Weights of a small GPT-style language model, trained from scratch on English Wikipedia.
Training: 167M tokens, 10193 steps.
Each number is 50 + 12 x the weight over its row's rms, rounded and kept within 0 to 99. Layers, rows and columns count from 0. The size before them is the row's rms in percent of the matrix's.

# up: layer 15 MLP up, 512x128, rms 0.0908, rows 400-410, columns 0-63
# down: layer 15 MLP down (transposed), 512x128, rms 0.101, rows 400-409, columns 0-63
up400 100:55 30 52 54 11 54 61 37 43 51 48 42 62 64 50 30 65 64 47 39 54 48 60 64 43 42 48 63 31 57 52 53 56 62 54 49 50 59 56 50 53 62 54 51 48 56 40 42 51 38 51 56 53 46 42 28 37 46 41 76 42 56 30 45
down400 094:42 59 62 49 52 38 52 51 54 48 49 37 37 64 30 63 41 50 71 48 42 59 46 34 65 59 69 50 58 56 39 76 55 58 61 58 32 39 49 50 72 45 50 40 43 64 56 56 27 49 42 39 66 42 44 60 52 67 33 49 58 85 23 36
up401 106:34 57 51 56 46 50 53 28 35 64 53 60 58 40 46 39 39 66 45 38 43 50 55 20 54 59 55 28 29 60 49 51 43 62 52 65 47 42 35 73 43 57 68 68 57 69 42 49 63 68 42 50 49 37 46 32 79 51 55 68 46 69 41 42
down401 111:59 37 55 39 77 56 67 69 74 67 35 55 59 36 42 51 61 76 40 58 46 58 46 54 24 38 42 69 49 43 43 57 52 50 57 44 55 67 53 53 63 24 53 54 53 80 46 42 33 53 65 52 54 54 61 67 63 43 35 52 23 39 61 47
up402 116:49 64 26 70 32 61 53 45 33 63 50 36 63 51 47 35 63 47 68 36 54 54 56 41 61 37 52 39 20 39 41 36 37 47 25 52 39 52 37 52 39 61 45 45 59 79 47 32 60 64 40 40 50 49 61 66 60 35 63 48 45 37 31 63
down402 118:62 47 42 74 49 42 44 46 52 49 47 43 57 32 67 54 40 57 29 59 32 48 43 52 40 56 26 20 56 27 55 30 44 53 61 37 35 70 42 37 41 52 58 70 49 32 43 59 60 32 43 56 47 34 58 61 49 65 56 44 44 45 47 38
up403 102:43 58 57 53 66 33 47 65 52 46 55 55 45 47 48 51 34 49 64 66 51 54 40 56 29 52 42 64 73 67 54 35 51 47 44 66 47 41 44 65 58 67 41 67 47 62 71 48 45 45 60 43 35 48 53 61 53 85 52 57 63 44 51 59
down403 103:25 74 42 49 55 58 71 48 28 55 48 36 25 65 57 41 58 40 59 43 42 48 55 46 41 48 66 43 69 53 48 32 65 50 58 61 49 32 31 61 53 65 56 55 58 33 44 55 43 52 61 64 47 42 57 41 61 44 55 55 50 47 33 61
up404 103:34 56 09 40 67 71 53 47 44 42 63 68 47 45 54 50 26 59 70 60 46 50 53 54 58 46 50 32 41 48 31 57 56 21 48 45 58 48 57 40 59 68 52 68 61 47 27 72 63 53 76 46 38 44 52 31 58 39 38 47 33 48 70 51
down404 108:66 55 64 49 52 52 43 60 46 35 66 48 47 46 43 70 53 63 52 56 48 45 63 41 39 56 59 38 38 34 58 64 47 45 61 61 44 63 51 64 39 62 64 39 57 44 56 49 35 63 49 49 58 49 46 45 57 40 22 43 66 55 49 56
up405 096:56 48 24 62 54 49 62 44 40 46 32 48 44 39 47 40 53 27 61 52 28 57 54 45 57 43 46 39 46 42 55 39 50 30 57 64 54 74 60 51 57 58 35 61 63 46 27 63 56 61 39 32 63 45 60 31 38 67 60 35 37 35 73 44
down405 100:16 61 38 68 46 36 40 29 70 47 25 62 43 57 45 28 56 48 53 53 82 53 51 42 74 52 48 37 48 78 34 65 49 43 43 58 50 43 39 64 47 68 58 47 59 57 45 34 67 46 57 50 59 41 55 47 46 66 55 58 44 55 50 41
up406 087:50 57 46 57 51 47 46 51 42 60 74 49 73 59 38 52 55 57 53 48 24 53 60 68 51 41 56 39 61 57 42 58 50 54 29 23 51 52 43 56 37 49 34 72 29 35 53 50 43 56 54 71 54 42 45 66 61 62 64 39 49 58 53 23
down406 077:53 58 54 62 59 51 58 68 58 25 59 42 29 49 53 36 52 57 23 65 64 47 70 48 33 64 61 46 70 47 64 33 45 54 48 69 57 58 63 41 54 45 44 47 61 27 45 62 49 38 31 51 41 64 55 50 42 66 49 18 36 41 39 56
up407 108:47 64 61 47 43 40 83 47 37 31 47 42 29 41 39 41 40 57 60 38 28 65 73 39 41 47 47 46 36 55 49 40 57 46 47 30 39 47 63 71 40 62 60 53 50 80 53 60 63 49 40 46 53 60 61 35 31 51 45 24 41 42 67 67
down407 107:44 39 55 40 34 52 53 37 57 30 59 67 44 45 55 48 46 62 55 71 60 51 64 61 35 65 49 47 40 45 48 59 36 49 45 62 55 42 55 45 68 31 53 47 46 49 38 56 54 40 59 60 46 29 49 69 38 54 63 41 40 29 55 53
up408 097:34 64 48 64 74 70 52 61 40 56 38 57 60 48 62 44 44 50 42 30 31 59 57 62 36 42 43 56 36 59 49 41 50 34 58 51 61 50 59 59 46 42 62 58 64 43 51 56 56 43 57 26 42 32 28 56 64 54 74 42 59 41 48 73
down408 090:50 43 58 46 56 54 50 45 55 52 71 41 35 39 81 60 53 34 30 26 41 38 63 50 53 47 32 44 44 41 48 79 55 53 77 56 57 71 39 48 45 26 51 47 37 16 67 46 45 72 47 45 66 59 63 59 29 49 44 29 54 51 36 62
up409 099:69 54 45 38 41 42 51 27 41 38 40 60 36 52 61 40 48 24 56 57 62 67 52 41 40 50 72 72 22 59 39 43 34 45 51 52 51 51 70 45 46 60 39 64 43 50 36 74 27 57 38 44 62 41 62 44 47 44 44 57 65 63 60 64
down409 100:67 61 54 60 54 59 62 45 42 52 41 34 41 67 62 33 54 70 37 55 63 59 50 55 55 60 55 55 43 57 47 47 33 51 38 58 74 37 55 33 58 60 69 73 40 46 63 23 48 61 52 45 42 53 65 50 58 47 61 56 57 35 70 48
up410 100:55 40 64 47 39 41 58 54 34 56 55 75 48 46 62 65 59 86 63 61 55 52 43 22 40 45 56 50 55 67 62 52 71 46 78 54 34 28 47 42 67 54 63 49 64 36 48 45 58 58 42 63 42 47 61 41 62 46 49 46 69 84 63 33